Weights of a small GPT-style language model, trained from scratch on English Wikipedia.
Size: 9 layers, 8 heads of 64, vocabulary 8192, 30.5M parameters.
Each number is 128 + 32 x the weight over its row's rms, rounded and kept within 0 to 255. Layers, rows and columns count from 0. Numbers have three digits each. The size before them is the row's rms in percent of the matrix's.

# down: layer 6 MLP down (transposed), 1792x512, rms 0.0229, rows 191-243, columns 128-255
# up: layer 6 MLP up, 1792x512, rms 0.031, rows 192-243, columns 128-255
down191 107:150077122174097094139135126055137110149162096111102092119135160127107153145159121203116175174104086096138180071093122124125105102136167086112072144102161083155155058107122184090183175174116147069086095127084090137143154111139147124138132101122148165168123123125155183105149136112169171164158169099140109125138096095148134148151111170109110094151110101160145098159117167078115118187068
up192 100:153164129152192132121106157124119127120095133126159138120087169152099126132167143103163152138154107066129169141114156129205183115103146110132094125117101099121154119162100067127135082111133137140089099098177117133104093123131077110111136173114157123161104121143101091139111182155093091162127140166130158165191096190117168140121129050122160126053121130123144075093105112107138124151113
down192 099:124081139113143099153172159181059138087180137169059063156173152097119145137142106134098148128105179140138132112155095190128123112141099105136097113093048123101089112171124120136110112124077145123115179138079125110091112147138105083175179086160127064098156134135143157158133117147132162097136139200141063126086133105122148108108097170122160102124059107109140128097143093114160187111131
up193 106:156065154127138057073204149063087111161153089138133117124177170142164122154191183100170135114163203075089111117154099116123072107189179151148095153166171097108110133100156085172132105096141071148186103142142150177139117155058064120125152134153136163120179111090164174174101113151106106153167141096188107099144103146122180148164090125077157154163124156028133139111124116167085139123104
down193 109:140177114130155145120148138144100084191107143138160107149117106120178120126156081134168132140090136142142159126096122121121065119108163130142138103124113113165099183091130110126129108186147168151156065136143068127095115118132127152128105177148138102042162130137140139153118076117145116109105058096153106137192176117124111140097118136155114081103120034172192145105168081093109102142135
up194 103:140104090094123139136142110151142123115105118116102114062141152107129112108124139149184112146104124158135102133232125085128130118101138174118044090145056173134109151115077102132123160136132102164113148176129111104150120213135122144154173139144098093187108127124135139132142181107117154167148098083144138169164149136142205094153095128124152147167091119052157106125155084122115131135162
down194 114:156075142161115084164078134182102158089205090135148105108127121142129172169069143138065134177147156126144158072114187088224102152122095047094132084096116122105144062127129113149142114085127163160179144094142131144121125111130167179177126154128089159073112152161149113099136150149174111130146089112126108128132101120122078132066140141137168066154148130138146178143162130143172076159147
up195 107:118119098139146096136105130101090130118121106154124170097133136129247117145134129150111196195134130111091168116131129104152133125083168148143143200141150145053142123126131117161129144094113152127141096129075110101151122155134137083160110179078114119156119144140155168121130080136105138132123108141182116184147111131163156053073149130190137112144125148094130129118099111124053125148168
down195 115:072141186129160125096151116188096174141166152122090153099132106139117101146131104132169060165110147096143177112127112121136090132110084112130089129098063137148056156127127151105166151080144105121118098065189139163099029183084133115119158152140082124063159180197153150099098190138087150168165117142089091087142084061127115162123111148176106130110136162153127127161213121146149100152170
up196 104:143141125096093173143156113106129129145082160123133120138098160103145087131146142166071153106180139141127140139165132138104060124155149131121122120085084124079125099141153121087106090099112171139084124148148136148094124144173106134155124126111095185102111177142149125120122125113165187184123148161116104132161077122095148129127042094221138135092143131122120169095110223174169169100119
down196 104:140102117131182095066143192106126122133129187139049123110142131134152138108139126068119099210133151105133131189096149100115106083128088119165138118162148088145139133077139185082135123068156121108108125073120183134115114100125081137128108173209112175193102189119135127148132108163124120130106170143112131107113100107117152168170105169112126133153104151132210105178155117118140136134136
up197 091:149096125144136073171090139072115122117122089116146118107107149082181106133119111115072115115177090107108111116147110103110139080104154085116127123156111125116100136074081087077104149082115072135079134168162147199079112143118114064154131114100127136103131081097124153134162136113137170130134144097168150124135063181106117137150163152131167072156102092069128102134110149129163136101135
down197 091:137172114113186058123127126116167151179154160109083148167117104111118113120182113173156171097109121124127133103134120095135158103098102156067151166145097101173143091119163080132127137159155113098141160155093117109102108140109159148080091122170107094190138124120149143176128070145101151144136115175131157186096122136065151149094154122136113132095073188162119098123104164117156118135133
up198 099:092130057105161142148119079135085055132167050140091167155109148143117109133103178139133123083118143130113115176130137160128170097127092141102117139134102139091160090136176101172130131151138147150123149138131158094153129125178149103127136149051089095158060150100135112115146090150162088161111137117177100147152147129091155145093112148088160193160123172097081098172116154150111098134092
down198 103:126103144114139115065150158124142117123136068181094088157101102131135097154129103144166128148122184129111144128086131121110107120175120104122082187124122126104119107119114098113136099185104150112096187146138101105113080141089092103069110145149061178202093074159143165101091126116152120111088184190146118117081187179111154148115135068153144140215108145174119163130132117130092173107144
up199 093:131150122143118109162099122113130119197147075182065125088153150084088125107139076119140043098110143074094128121143118118135118108132159141102084138132084089147159146145149083164116126081134167102081145101124141147133154064151126107129111118104076130158114132118092091126102132147116123087163127142094142099174126151102113112130100115195135143176131071187170186123145060150065119135122
down199 089:141135128104124099114125199175178112105121122105081099143167214160171165169105088128139147114096170150143131115177120113085139123195100151131211173198088126069125131111074160128123145148136131162121090123132103147099167089087144172132141185085100135123125134135135154054178142128107159180130082131155093111133133145155153137140144152086086104170118107143120116156149100151229142106162
up200 095:161138084128143140081130161165076102148073118085083125100155150136079141100070120090156135145106079130162101104082137130159085141090103152113163117154086097152105164162101170189196152129034184142136113181101151169159187132189113162119125161110165150147105097143165123159082140137130120100169186141150174139061142173100121152145103147138132144099130160139156090126107125175140145128139
down200 094:093152099079113127167129136131049111135136137124088110147120126187119116161153169136084133091104121136106113094083149133178148161153135183178043146150105188123130103096123136138132139148208134107179141066082125155121108169139157153124097096116173116081118129139169125126085106107141123098103080138109127142107064107107149122164093118070089137148118121043167133185110090092162094156192
up201 093:119121113120129144151160151183097170122157141128033150130120126135164126097168144179104134144114097096117086128119144068157128176127183184185129135096146119086144136132118185141148148139105158140079134080119143169059163150116099162075130083095094190116077132113159152108144164154125136134152111119124122164104155134069135145107139170171131153120132114081120137129117098196152123119105
down201 094:142114176092096091150103103117133091181091111147169122105134109110140116132168088131167117088075167141109132091085118163156152151170150105071165147139083161198093164178158062157039103167150126161142116149145172062094127097120050089119116131117162137118095091097174102077176130142175133101065060098077137097137124145144181097105114104132144123121125143142148149119215138149137148088145
up202 104:145112139129193099136121183167150110116170215116139124179153096065159101123110131053112153079136106133102152201103090197122084078103091145105147142141072059111136145103094132210153168113091095141148140087125092189108136120144094201140094090125121156118097080087093165106137156162103114114139163168121088102080151163154141154105109107107152185079111117157113097140140145076158165121141
down202 108:122144121139176164138160133135109145152147122100077134150092195135118181109038158130148113127148155161172129061104116110148137141071114153137081055137163159104198116124108118117039081138105198099137150084147140098157124108130124132062179139145127130096133171111090157134148178139158141186122159184225135137099113119132158137119144066110165163138061154097120125099143158148111160182142
up203 097:149118094125120118145125192120159117139110134122138124124077155060147096134127107150134138130189064097097103061111125142131064112182057125095114093135087127151113140123076166088128119203106111142079075119172119069084128154117214089188167139110104155119122096109134165183126125090104133130144110113139130146134139123123096122134089140096154167115175141152119124146100149147114147156132
down203 096:151166080129220149136114140131167123170097160167102138186153116125166154150157131164121191149156132127115084143117145117076150129108094147128125168152098178108160121139156143097178126121108138141144165164108113136182110080102100106092137173094167176065103088124155103157124145145074112138073194117130111104115169110134124125186092154128072080079101122139123106105072083170056119150059
up204 102:125150103113129082099141202180121096139096147083177147089094110104108114139124171156107146185122145144087137153155072105168055164166149110131200138156167131070113095147100109180150114119168126092158117139156130112104215137092118151158072102124101135172145123165112150167157107169099149133099163129154125100127135162214081121141187135118144111077149116155096121112065150162138128170076
down204 102:161116118114108129201165064167134165094137199210168115177132098107107126171135205093098152086134136110061095111157150156103111104105159110152115110152064112128104111085099186134113137167139121124118097095047149178164173133078164130122117182087142135145114119060175206096084118144127093138131079117151144123117112101107166111143070181107101145153111106087114180123063125202210082088151
up205 099:108156120087174116137084146086094114200136105119102085129142109096149130063147097127117098045157126124141162081209141191188087156174145159104055117080073135127161157151141045133184149105136084141121174161102071136115159133133132064097101130125169157127089109151083110142148145115160104109101112108116096141090101102136111115152071098116158135098103109140069072163077175099098134148079
down205 103:069152083104164116105156128146123169145116136093178109124152089084117076144159155098124103157062101140183145145058148166073054167071132156176181072093087128147088129104116130123145142079209136090129160131105214140119157126148083171151163107151138111177099082138100107126169123057159126111186150076136121117122145161101147153115087155145174124106153169130081158084089090164134136051143
up206 097:120092121112093154116159119139080113106119122128121112140157154136144129114113143130114144138129134142142141065137121058135151116158042133125121195194074136135156188146182126128157144170144135123123160114124071172094105157135078114152112127123125096090186081098121094102150139143138168096117122127140068099104166174187151122151093033164128182161151105098153052199104084190051114140128
down206 098:072153087126131093123123138115106130104163068117157105113099162110170115116172114084155088115114136199111149148074106185169106133108141120130080127177130090156153113113141115138004134110109202077116168089106184168112069143130110189154104159196145110153079094142119146146096093127150103123169100121117073112150111180205151149126097188135108117091079185190158104142039118156130093066111
up207 097:073114087157133186078079142097071149158109090091151161059196168142140121160106064068186212127147110114095137132131195195172101058108084132124141121133144125153143150064152092150072102159170152141134180113089075130162108101111086161165131172108083072154125140202129094163099121165142162134116147165112085089105099176080075098158128117173161137090081084131126147110122155239178143109167
down207 092:139106082106140127098169137183103090163082137161083104172105121128101116130099094165103133111097123142109172095130116082094165175097181128146053098116097165092148149146081094115173167121067130177084179108140130174108069136189167091147114149127145092128117091121121180175184170153135092136176138080138136138121162118152143081127137127176132101134135102131120124087122118056161116107139
up208 092:127128155094153132074144162205052166153143145107127096100115143079179130124161110152157123136160097165119069137113099083171134094113098176125096150153097122095175224106148140170140132140092088081116121072148149165128130145139137121156129133092071116154141117229119152158162118140129154166131100155122117120166109139087107118071123121066129151182124076153124060156154104165102127085123
down208 097:179138141063118156132207090076175130114103095134126167179162127112124126144116097040116050101122119099133102112098116111095178116148071096124144094138171147148118076160120093130126107099120152145107092106121131157108157077150152121063104099138149058096111107079145107099122149124124151125136141168154127134099130158067143123132119147162099120154191096112123122066137187111163092096104
up209 102:151154096125163154151081148143139101091210085102104064131112136126111140161085155179155138183135130089100092138147131100187115065101115143145136150096081151104116099197089132094220144142126110163113115056073160130140102125148009161103138140109162147052142142114092076093137206140133162192158130152131160110121161115133111092113141197152153195121121101128110152135092177126121135151078
down209 101:053136116113115147137142130107149156145132043155147093118227122099155130138134138114189173139127133156106116155141159110092107188122122102100105116064152116113107128077165130073169123144116170099126155207159161136141142145120153084153124125154133131131135188065095153146124116115128099167180113108163143165135111141137084146156118136097190068073109172135113102110133130082065181047127
up210 093:156119096177142124111139123133065149153151073124138138086127136116145129096079168073141124105153119133145137168124145114135163142171100125158145095157101095127180102105163123149190087078143074142202133101085105124108166144052129092085107125146088114113117077110153106102129119153161133156130103135164135154146065144160164111074140107084153138170128095103119111116111079142130082144178
down210 090:139153182118141082079131165151189116098055125136072099146150112123141099120173072178119131152203108142112105132139108171134086185120159183138144173146143095163077174125162170173113120223076113115041128103106112097185168088166108125157119125087139153071120154158152138138155140169187128143146115130108158160125160116107047096156162096188168098118167196128139173104104107086134127091064
up211 100:165129121132107108121071183105105158133133131158060158141075142075135115152137112131170145117159066084152167147124151136155161143141085172158099233111162106110147111111155103242177096130144087153131143065178119075151111077119106163152166161094092113134097081139137134138204187190114111123073119141198130193167132099111098131108146086121156139148092152120216119123126096122101096143213
down211 096:143098099118138151098134120129132115142125190124170121130087106069193144092160189123122145101138148148032161116180156095066102145132171166077143079101151157160135154172174122147138142087133141160116114139104155171101151059148128147186128184119105111129133147106172135165124103183140125087157122100107159140097113122131142103145129161148235149115135138153132100166117182128160116131020
up212 096:153172118147173177138180155161118130129163089119091122079161172055199093102106150138122116174117069169141130111141116091156143141118127099123080098144132111169145094105108192193147153200080181115157124116169184202060172061084129174126109169146160144143175071109134094111153126128117119101195129098148174143105133098107067126124157142107116139135135154099126138131074157078115101165149
down212 091:096144084137123155132161111124122168175159141082183117161108127184132095151149125155170133120069156116093184097105149130158137175150145112125140118106145083128086112174116083098129107084156121121066147107116140102121167135120109161144177073139154106130167137142116089131107175117136122123092110095167163141137077133130158120098106129153054126163101079123141075082106056139150172151087
up213 103:122206099144102180106137108141094123142187131154096124086119185130177128119131114100142158093104123139144163118151110078128154167121132187158145135152120162121132121113077099113133154093125128122177077172152116088148099128149151135187109121107132155095090122138162138198167164157145152123111120140136124129133071139119188163116098111143152137113060186153089089146079121091104166182126
down213 118:066139150142120106075148213100119117138145079141094183117211147171207157113129105076085128150196187202116158132178175067127129163118135118161048131102176145126212134132200183148107132117156113129131192066137134138151127131162090151163106126165131113136135185109156090148107157090119097102117157140183150132147084088103084128107139149101191104120116168170151132130171169158119092147153
up214 106:147157068151126131099119118160114134140084093099109111121196163102173129081123126160102182099152103177112101119144126118118075127135056161169135149129160121162120198133108103134139140114113084082112175117161134158126188114126141100114117168089156091092161111064155042187150152134114161106158111222118164140194108123094130133119105158190123152196102091094160125159174129169115094083139
down214 113:106167155106123121105129120102138124128201094096097148127156139110126128117049140132097147176069128121120104116119057150118137086132144161137129097140101189099083077142123105171077189206113151187113146103153115146117096106104144107107136147144166137135137075115115135181114132095142139152190071092124066147101125184087172115114145143123156132150120124093146081100140138161104132162133
up215 095:121079130143101100113129108062111145140159132129116157117130142044097129101201144155152151129118106155143152099114126154155105123143084074118124127118071119132113141091086143172121084090108101154174179094132130110109067121134137111118105107079058132162174080160116134130148116086120138155148102087118093211103111137123018148113138101127133145082128138152149099111135134122148132190101
down215 090:141111157095165152169150129158112165155043163091116149099104127128137143135116087108124126130196138064099125136069120111170164137135138116101135149093148142113082136148145152085115101169161163065078140178116133094077055128131196183091094152157148151179054162176124101094064165172205133147191086167144147077120152152182124113153065138141161140124145187125189120175110103156124076080099
up216 099:091105119146136188039120143130121106192039101122148130090110141097146128118177071078149078168148100137127109124146187096221151108125074127081063112146109177152146139103105118135149081106186136191123138142142129150166157124111131114159183116140102121106136116198150128135124124128117155146132104090184120118101144168091152108171145126071150208090110127078106129128108125165108114116152
down216 093:149159119171061126132117113151111084119135169131138090119051078058082104089096140125163151113150093141114147127113089086118125175134092126141106154187099108122217150113128188118126133122107135153102088138129080094124149170120144120135130155139143084185084135124125070140140119098193159127076113119099100093097141085112131120167121131119099130133099128137128126135095140195157057096117
up217 092:188175090116083054080108090048110116149130081099160104104166126114124133125074073158088137126139154137137159164162182157144156124084098107146112078164155144144138122167104160133132137102099131119167135140142186097142060167134115138102113062151089082135150065141123122175093165196083187112137175165102149184145078082141183161091156099167161113162157123104078133194141133142155170112221
down217 094:173148079148166119132108123119176132128085119107113210134148143126198118134193149109126167095171111126119123135129144125097150134128135145100097145162151126067076124146155125129138109139126120148047079160079090145140126141145096106156155131155098124094103113125130113096183097178183142154123101047141143180126158159145085129138102100133165171148121086120085155105083091127113148087108
up218 104:135125114128125182148146153132057165127160087126146105134098158120146170123100130168156151144137142101105113111103192130119140137130176137178098213146123117092176169182082141159133116096168141100129179098163108155098136110089183144092121163076138093142108125076100053138167147177130103210114187151130131149095124151200140125089157140154128183144161137039138094095107133105146059104154
down218 108:088121158174134121158084144104140151108158172087140133091155103109094169165136101142130098128149141107100179109089122088084128064141155165084147108166153094142141114080133068095121162129154099125141119107076134183152103161168084170037205097100074172082157137117148113172162153110156094130136144233160157146134103142097161097107123104178144161143093102123095098102139145146115079155116
up219 096:117117167135153102104208132153147137133178115055168032092078113116133080113139111163135133109143101115071122186188121083112134118113106091120095161117082105128150099095095127136077171117136105178119140113136152127167102093100161106097104133121116154165096078082131108143180178112157148138135168092116108114193110145160060130112035148066133149116136101128132166131138116119163092133104
down219 096:104160175167052085116145132089138131135170122114111119181116073122108138106102149123135084179112152103158143091138090189128163129167109135109136131064161135062176107097103147122178194150127137101167146181170146104154132162148109142147103127108118114120108134131147127064139111085141182144151100032147037093169105175130135130074135145110076178146140090096105125122134159177167085133105
up220 093:156131124115121180112157202153168124132114135099134167075113165106147098152198135070128125175163141125074108115132122072182151110080136126134163093124093077075103099131172148090138137116134118138192104108156098177064148136176147136147080148120101162110128174082128141141154159175070163155117115181183184111085190128081109089099135150141162150088158183117128100171111126132094136119149
down220 083:156083176104104117134150138136124129122155101141067133153129102137098105143150149135120135128152169121187150096071109142069096174195116080065171143138180069080114128211138174137154146098067086136080147107170181138086127179094185196091118166120086151184111117120143127137140136082125171139105094121153093136160094125166120157116148174140096046155077168097087129120159172065139103110150
up221 097:127087120118096105179145154144148145135133139088170144144174100127120184115139111092151151137165088088186096165087179179187110112113117131110117180074142158115153135163136143122119111161115152136190096040154101106131144148140054115157158155094134061118149103125133146150123134172145148109137163125185134116119156155159108151170120102133124200109130121136086111142156165126093122176077
down221 097:081075212109139052157134151123140118134167134064121146133080157182181097159131099142067138130118095114123087147151128146176057110062095142153122148112130151095145139116137126085167089146103153140117136105197125097164169080145109023129119147157136126166153110135138157168087127079137131173121084092199163121061185142163112084147134058110069090129115145158162083092168143104159089095147
up222 100:121132101171174140137123096221111115120080102123074129100135175123090079106111153187150131151144162148151102064156093167114150070140106131146134069103128151081083120138122134088132185119106148154117176106125113128158174182114134117151124136076128186115116164100131123151169149177085122123137091095175187111102146101126136084183164086180150134078066124145184117100088130089054124132091
down222 098:117116138135052175166146157093133093142123140127051151144148107129165096109123093096126096156052073189115147144086134074183157138118145159076111132098136093111124102142150090101135106103116163103136133154133121136114125141130134058112134109134161097143093119122150124098118105157134097151122092176150023163166138156141109133124128100132162145117110146124142108121128124108196159168151
up223 097:159123180131127165110098109157139175094159137174097158139125153167120137099132115102159140125118139136122148085134156137130133111146121168117099068156111115102165157111137068079140102134116116186098129074110126187127127138094164149136099170062126124167100163094142078118122093137114159138177092168083170099157102165100169092152151064135128090151146135154100159099089081111127178150088
down223 096:126109078140138123169114125087095070119098070177128092116120132135189064180193113116105131070070137123149137116076132182077163146112120122203107082197146111106123196085183184142116145120161130061105139123164145146100180098147148160089081148149117122084135064081106096160159198078138192192125129058161137122134134099181104151091098133149155077071126173133159134115129135135130161158146
up224 098:101157128078146135120165117085113066091179111162164163100123124133180126078160142083141135130159118122126186177117204150115062124159133129156123150180086129121177093121113154098162116115123122142145214072091107151079129143127119164153145122084145128181180134133118209129113174112135155174174150124123033195081122157077166142147113131130147190164154122092161150120105208099123116134110
down224 101:152148125176141155140127131104159103169165137081202146177122111066141101168118121124130154183116133144071069139091134106079146166115147119091109112125103065093137143148124073148104080120167138150138109183170130156093147113123084150157165151196151116114163142129103158130094188114132097146118135133098153171137065104102145066106129135138159105081125199118104047123159172139122132141164
up225 091:210145050067119086120127117085052134125189093110125147116112148115128090120098134087118162157146135151122141118132140114124143089100130103155107164150113078099147203176136081096156208107094093151113138170139094144154086129148135074115066074096122148155110079154107093114153142140064157120132119252134122089146122092220093112162184127208149142169120091130078138204115198110107107140105
down225 091:082123082142122148113112168209169074106182137082106164116138098115172125137105106187136118149086120133154168145187154121180094183157129169099123113141130149161115078090137121162152104152211183093122168100098139125157128106131097141120115078120037102106120135132099141175118132183143109108123172092165143140132118150071125067141124074092000112121131124133144121122022094167133102147142
up226 104:100172122033172176083074084118073166173125125053150118080135142089183138104150135141071153126150178139109167190133131118181128138150171162179134136088150111092131120106144107164088183128133086132098137117163125060155114133186094173161097125127102147134117104144085134133157119058053116131162131143128165128144083147123092094092115147164148078137143148182061083149148190139097144159130
down226 114:157106099151150055160176131107187106167165163180106086146123163165136181129153129116127104148144095115119105125082097104150135125197088120111111145140098105125102155114143120060141059102160202111179106171179153106094080122091173087087131109126110135107090165076079079131122168119215125044165153143126169119130085132156103164140122161137130152157164149123143144123092157081104081155135
up227 108:122101122125154114102131100117082110152098136184089108087100115088153088086087102096075158071145125139103187163098138067157104113113098150099128070088175091075159096155105147154115170104119067064108108126157154173087134152156116152127158137114114067155134069143108135159056051144125173134109132114164168148138091131135119125131060146100136131087121072092152166166092142146154124148104
down227 120:147092138056103124108137158099140150088102139107149134147164048149141141123089098089097102151114195143072141118130121109134128149109146178124121106130106152133114095098175146157160104116150147104123091151137122130133112124176163127117076086121177116118133126122138189084166117128102128104146077145112109148130168110104085072161140149105172155100146135081166091161130192107141113152105
up228 110:135112099124163102107107116107113151116104071066139122068151120142116109153090105168170133137114129128063115154203115178090152144134162159109127150134112106162161162121101140084163169184060091143096106114159071223117141131202193149123158163151127125178161158116107132077135189106066169106159147113180173203139166131121133061157110109105151115122148136114119102130097071109153136140097
down228 122:099089103119083169143110102115152211167093186061123150107125137117102180072180179158141117166121157101132086158148122080110084096118102134149124159091135186179099142101083126145135110067130149144029134115120097128150114155124145081099128135036113158124154128178125200130080137066154152074088128142080103145114108114113104103128145160103134212155155169177142125187149106158117125115143
up229 097:114115162105133109069111142165118106102112105130112161119155180084141126101089126150141127141124125105102174154130157115135154136192170119110120158138133126113094161158121099138123164097091112121145146091078137142032112082128087137118140146093147099160077132184125102136096096121018116133117144151103104191147123198081135168156108148131135099087109095140120051133133195100072111150046
down229 095:155150114122121064118067125101097137129103120133090129175088154137122126160131169154056125114141200131156115120171074115082089108116104113117118124150086118129151110176104096110097109137180143121105177097128112137120152094147117159109096195154127158162132139096083075173168107127080156091121115116142103145131109137155185083055144113114053142163155116082099148099145194142151113163158
up230 110:112106080127126150158173083151080085102124123194113154146184167128148167139093145124137062129155131063106055108174085132189144119113128114162081152218141120085141130060088121113154118077069132078117127105137159173114151122139099053113109139088130116137110100160111129124064135162157145127136124155126087161147137089071140066132120125107142122166158161093126112145130125111077145151162
down230 118:152096129158158071071114096120130158087124145200148148139074141088137120097136145113172137065166110084083093104169153121192049147080142151081071135128155121138171085130169143131079126172117082122145113135150094098135152132111127175122125103157136146094109102144101114169097112137139034048155143077137144109117079184149137109172148143175099144119119140106137152091109113159146152154133
up231 099:109155107117161103144146131111140072165164141147186100090097152132152077113121166084184104123123080200055142152111172170133133171146059092175105166205100136108099103130113109162122115131093081094083165175111117244165140131070096115095135124163082155144153101154136123156087155092067165132106161143121131145166119112118097130163134177144113149126055110104118136176118111132112099097090
down231 089:135153126043108154131093072129130113109164169085104096129124122133120104172154119181145158104153100152144160123123089118119097192107124130124148148171153097163134108148139151098162100076151154096082117121064083126092116131111135133086139137132120134122119107158147119120156142075140202111124140136110136079121076139176131151166070118173000103145060081144118119164074076054111104143177
up232 097:140156154095189138181098137119083113139109149088068092092105153162133130141078129131102099136127129077099194155131158146091106138132123091131138158127143146128129079183083065043186163127161135122145135063167093134085109105148111185151125109107062060159126117114086131109142114109145115148138204147143165131161071091175148119154105148106148177095147156099131119123118216105165110117112
down232 104:110092122146125117095088178143112124143107158159130158160130122129128129156189129090112114104091114101162087129106080173076146150157166080165110076132127176103157119105163119144123084162124119108147145106077120062131142148085160145103180133083085123161067129090122168130149111113107143168161099111119117185146126147110131151077136128124096105187125178102137157088054110133186182056156
up233 101:131150147139136137112154075230082107108105116121125117134140139128166120100114139150152120111119089162142092141163132073096133099078119146130066134146095084098203119107119123090145104130129104093088109109100166165132140158132112148142078152128153142136198163159149131099199100084189124122159112168155136142066077150147104092115071108103153109099129100060107092145095111104124149103133
down233 094:168141152180167089150100113139136142172110127131120189087088126115122169199142178152159172128138078122187160137152103114115082135154138100150199129142134131140109161092174137116120144131062100116148094048139095162127199134118175130080141132141105075140115104088114111148132103149174139107124159105236127200125116077106115148158084126114251126159126137147170181103083108109123112045106
up234 104:132179096111156137075136216131092104150149135172035120134164099082114158120105122119164126106115129142159140147117110094138090143180141154154097152140144192116179175152158122120113136135108080144143118081185130157112124132128108137083121115123158136084152094110131133109165170146076190092111126127055145135112128085122097168149145106069118149109107062087152136137124109190120162158103
down234 096:162120079154128214158148140158169111151121142204109123111129181138145174130116085139132118166100176156120118152190230136107096180149113050107183128120190124129137142151082091143084143165179096126099157148075112147123139127106166091148134100146155144181111114117124176137119180129148091109162157062120152142123113147166100127117058100177085033156088161122133087142163110133166136075086
up235 094:135104140105138112152118138134060087147105054141130152141123143105148147191195123128119121101151128133087117209156141119110066118096058097126107180139128163102073135155065141083108140159145115107089165178166160164112114115089122110136124129111146118151138109064087083150092150117102115124133079139091155192105128104160191178151086117073123076125173152122120126086161138148093123155094
down235 092:155128123179139188116144096127159142117148127133113080076152067120071123170141125147157131148139128128159155097044089127139145154121143121151100169118077083073114182164095099153176082129122107129129148127149135141098155124155124104177099132126120119169123122142079094108185122087103110112100173083205165142091195109067141160122122157048000120112081136157112094089162120144070170148132
up236 099:098134107092122127089145160030146150106129138052087144096158174113155135180142127130182149113126114135131134122139125144170114089156105078075131158127034174122092179123155122189097126085154166092134088127135095214113093080131088141124144123101149153078153085157156080137063102124105110150125106121185132092218110152129156170115145086155128096134079165171095098121105145136129094120057
down236 099:104148174150110166053146169171071160125176093180179114084087108113125086202110139096121142124150148121121135075149134184130127095116162124159160089097130129164087092162127120118115133163062154108168137126138100139224084195211141116148151145145143128139167147085131100099126157184103081114148152159152086109172169166183121108160121150088115154195143118119112145128078189126140144077164
up237 106:141162108122208060111141157121135137090089106149127113118215097093177195138111105121140066125113081196113124090185152184103062136137149133156103126181066176150159140075133141159111077152083131085102153123125149090133088173129116098197152089123152134084206092229081131120111178141176149156173118141115154134096078201149052170114125135098150104128172102072110152150129130135151106118158
down237 110:152090125143152083146126151149132191130182129117150157102145203130129081110154156091108077165101129144152152151148028122150106147085099122093118104096171083085108115124083137113078151130159167139111101109100125142132140124115161095178051127127109122159194121106134120160013126113105113157121144134146137133165078107149140097112188093163117112088099130158126088122147171121148178141087
up238 102:139159080091169188093067140054124109134083109088133141095162160128131170111170131103172131127126164144109185117096146147182147081136088131135135097126079144123168145103120106106099118085161153126135145137081034169135099153152140155167081173140107140151180108113155103169136138095158084106150139147125156138140179134107137169152153195155128117131135093184094123125116130137079112093106
down238 103:090132171118143135164121089178068170159189164095100115130155081116122115125180098147146120155092084128150101110141140104083131138027128058143161144148101115185149158133107150211152154111064119143124140190139181106179152105112194128124119117167163138112137140179124163121117165154149094071137163074145153118135086080149155118110132152137070107120146151125113124165108109174070104144085
up239 102:153191162099156112095086134088159124158158081129150138067074184135161128144139149091192162179195152139102110184132147088100174102111092108128082087142115114127122151124160153123111112159122111130114183132149073105124162144146091105109103140105130136102092170093061113175148158157114148154152102108122145179113097189135107167119075058123167078154108149125148059091093100116089185203171
down239 105:105081146211169127131146138113101136149148146120164151137063139132145113131078087066118110130168097096171115097067152196104094098125093151092089147124092110158084098139161118062075111129130125087108129139146152104122064111170117093136128103089190116192123081130117113098120144158175112065151163128191135120130164068142089138116152111092160165104101188136145130128119123152135117125175
up240 104:138118148122153078179175094158105149178141127213069116132128113092100163089130102100159117080105103140135134170133088102110104145064121128149119138090040096121128187100188101161130168110134161115149122155168192131128177126119124107145122116103097137124077093067115175118126156219081087121103105120197161119183114129123122085089146111166145161150146128170150151138092105154108077147115
down240 106:094095140107154123080126045113119073178108139116091138141104111099115167138109091065133106172117062156203115169150128170143173178095143153106113128104102178105152084113106191119132180064121131127095168072206157116153144086141115085146172148164139118130138200112104128113104127086113137117130153123104134145167146145128159116116154131166105139096155135099115144142125099130123172165087
up241 094:106074119040078156168143161082128142115149143169132110149148121102162158159117090176186130130172084107092113161119151078141070145109133126105098184100075178094138143174154155146142097129130148083130138125168139158096116172052109128156145131127119118148118126075127125120182103088190148092085200090070116132108141111131195142128138164152162157112067130160086132150103114134152018116166
down241 094:117115097109095105101130042121123103119132153130071148098142130149111114127157159085124090126141116144118108124186106153134189114164145172146099095106123060142175158126132159161163106132118106170134160194167169143091155108116112173137127146034133168126126159073111116155146178149101098142130121131138102135123097093164125121143142074135087169122147102101099120081125204165085201157117
up242 095:154134120120114143141094113077131138115104143145094096108122079104141056132137115105157087108106137150044156176134163140124140145168102089142047101125123121151143109122162109102079097082105089164088115154148208113103148093118120127103145130088160113153129141078108115187138134185130180112113125159119097153118142117107045131097109187134122161158163094107107093125096121161082144131106
down242 088:158140106163113110161153143150089105124122113098146151188095102144086134144124156167077100148163156129120063190122093096157134109143155108147127139165168139114096079147146160169124127129109180147161091132158097084134155105140142070112146117093166164080183008110185128182127103116226069107137120109141132126103139129158138149160089050093046141105154082114150130121152102103089171134169
up243 103:100142111104116144130098117125128134093099126137124096121069217164125120101096136161136074160133125087091144134125149109100108069127113110144154089175154078159169117107155077169138162094093152146087132140129099091154161085087137114076094063147132138116067137161121178176156156135122153155146147077163162170185100142105097106163146109162149066072101142173098145104113127116105165161166
down243 118:137183088081160151131155141118175145173137134098095142123057061128094071123110183110123161158120105090140098153085115137109083124155126096143078141202152091089085153099118086178140143144096155103117208156114120098110120138160127127116168200104159120149153097159128137137118152121142117125078158117068133128117111141133146112072065105142101162138112167116132186156089079123091151111068